Weights of a small GPT-style language model, trained from scratch on English Wikipedia: rotary positions.
Each number is 128 + 24 x the weight over its row's rms, rounded and kept within 0 to 255. Layers, rows and columns count from 0. Numbers have three digits each. The size before them is the row's rms in percent of the matrix's.

# layer 2 MLP down, 128x320, rms 0.204, rows 68-127, columns 240-279
093:151140137086162138123107155145126168143151077120073109112148086129174109093151129110140141119147153140161127112125135092
097:126078141130179090126112155146150136148130132109104165181122179146122162114164112134120150120105110134125120157120130085
093:150117134102117095116125166142144141122098128153132110128135107177126155157186135106129129141157110174140135153112101131
095:106129124099172110124148132092118140181129144196110142108125118151097129142140149088101140147128084161147127096095131140
103:163102113107142130121138109147113098103165117128111133120108124115123109121130113166134112148088104128083130163104086175
107:144113124142127157106119149119117105152112136119116111121127123106118086142144139069119099156099082108123139142077096121
095:147139152144129132091081171141137144137149201146192145128131106125144129098119153100123175186120140107097076139097156120
097:136125138108126098157138158144137132101150112166153111123153187185092141132117087163166145105083139138100075105158158127
109:129105110133130134133106156129108094103144147118093126114150149117107088125102172141150095114109155136125186131115122113
095:127164113107167135132094170131161131117103157128101177121130128150095160125105127122148116110108121140133148121123149152
101:140127112123121092146129118126135144096140091138149153124112100095089111145132148128135109105131110131087118136115137114
101:126121111129126155118134089122186104110085165150110119114117182146147136106141165168110136119149138120089136133117146135
105:121117165129120161174125131108175093131113133138127110108134160115108122127097133087124174174165116133154143115111104162
108:139137156136191112099152131158124149116136086131163115136122121139102149147122121133111127147103112135122157132127151099
099:119133135093108140155140117122103095128079139138145095093111117145091110124134132131092146110113144099093116122131146143
102:132090143132136132131120132181112136137116106124090156111156107145134106130115110150107136077138115170155127114082144109
094:140111167094135132111108084102131151106101060079114120065100139133139117131161109068151114118134157128088169158127094115
096:125103169125149104167124171132104126141175125161132125102115116143129111145139120163138098154092117107115051125121098146
103:085144099135169092147170127092133120200171147112111131192101111101123098165162146142142115124120165084135116088139107101
098:151081136103101148120165122121132181151145125157144123125162117117133107133130105155130117118088090159057105135146161107
099:108116104142139157141140118138125136130137143130085111120125109129093142151125104160103131126145125121163136128142134143
102:125123151122128109118115100099126146114107104152164132114123088128162099138127107158124142117103170118123149137126141122
100:159104119154160129148086170142137124116126151102117122122132147138199124105140124134083111110131133130104143124116144174
101:142143119122146156101134110138173139102117142134123132171120132162128155120109086118131122134067149120136178167123126136
100:081123166176142134168172128109169136134092146140134131127120122116148112111153150114115164100132145082126113095123062127
099:124126162139135130134146144095124118136158139137140151160188090138151155168141114100133111117076122120138106137094098124
100:120127104159146133138116145108150145116114103112153134143120130149151122118124080117146124154128133122129100171083177101
102:146143144177088153128117126100171149138099143120132107118114122132143151149140153102113114142153110096152168114117086172
089:153121084138121094138125123084135135123119109133149152103130144178135115115093170120114115110100122161135160142133145139
134:132098121122181188074144087122114137163070118144120083129095139113132134176116148112175092121076114096135119110095108176
101:159127099126071133139164152150136153094119135140136147114135108118147107079149137153123124159154147116162143207161112124
097:136153141131139125121117118117118129162161090122150125165127107149135110096124177159113139123174121116155129121134112154
094:128145158144129135100141107109067159127104158115147097126126152099163137138064048119134130142122135156139124141113131065
089:103144116107132154136127105106130058142129147142139112141107083162089114103106130099206127143142167091134151149134142123
101:134117144108118148121106162141117119123138136130110131118115142184125130154125125139145137149080112154149158150141152162
092:146129118172137144150107128126132127165130095142107170122136144138183152098161108106172162129127064131136112130154089141
105:139101128123111089136146141136143148177110140115177173083077110117151114067094136139109109135173123163077158131116146143
097:184148109130108121141118157113164129063151146118092096144110091092140127183101130199151105109115117124111128101126151131
102:173144138122133126126119157134121136124110076127120156135110093143145113126121149130162088112140142147156131137118166152
093:178159147159136141154144165117140082156137133114112112133114115125160060121114119082143091112121099137108154135152140100
097:136155170173145140143097130149115105179108105123140173144116122142167075165122117139154089098118125113134159119144099127
099:131137122101103134131139130147114145127147147104129163108102118162134088144179118171106132153137147156118092188143126100
090:112162121133148134156107128086118163113107102109196115086159141105106097176131156114131173142132129122088154142123097113
103:137118115130114140122136132096130100177117076141128153146093109117144177140166111175125062134116130155107096137155127065
110:125135161149142146132099118110153151113106125118139156119109112111141129181107110104164179132089107120145117139150152131
098:114094199116142149140152155134118107138130101099149107090143159122109098139138170147167130143122119115187109170124092112
099:120140117145106142130114114154120080162130150152134123126150146140161138147098136126129115097170134111105142141156119174
120:111125185134113113131107102153118149115185135126125132107130150135146132091116075170136115129125119159157142136145132114
096:146141141169136146152108095125152092143108115158160138123153120139119120205103165115157171130102143168161147111109089126
094:113083116111121120088149126156147113078135134099108101167147147123101127151107124147128105155134140098125104165117106126
096:113151117107155079154138077084110134131150142119135106137118124140129167120150155097142147143144149104121152148097080127
103:061062157129088117106103075130112143125161119185134134125132119139154106113147165128163134147099115124076089145105153146
108:133138130172150110131134129150136155133144156124117104102085111106119128123119112159100118167101120167121125113141122132
098:139132088127149121101139133116109141094127123129108165140096129182128082171161138122102123143127125132124143123089136140
092:151128124093130108134147109121143139108127102125136146087068141085108082128114169101127119111117135114111132121129134136
100:113121105154152126133131080133172133133142137174146128136116116090096136091157128159130149131141142158146130157125152144
101:140111150114154127125102181167137133085123128133126117159113097134102129098149139137143134095091064114103144122138117142
101:164138204136097127136130137119114140128141087115124120175121119110116120172155157138132142136103126089156137113115124152
099:132122102126130125147122124133143160175123130114146126126119145111153118145177120126112137175121144136113130156103096177
100:129126120179129070120120121108159125139105135099140145102132135127120129133138093099138099119107107144146140141171141132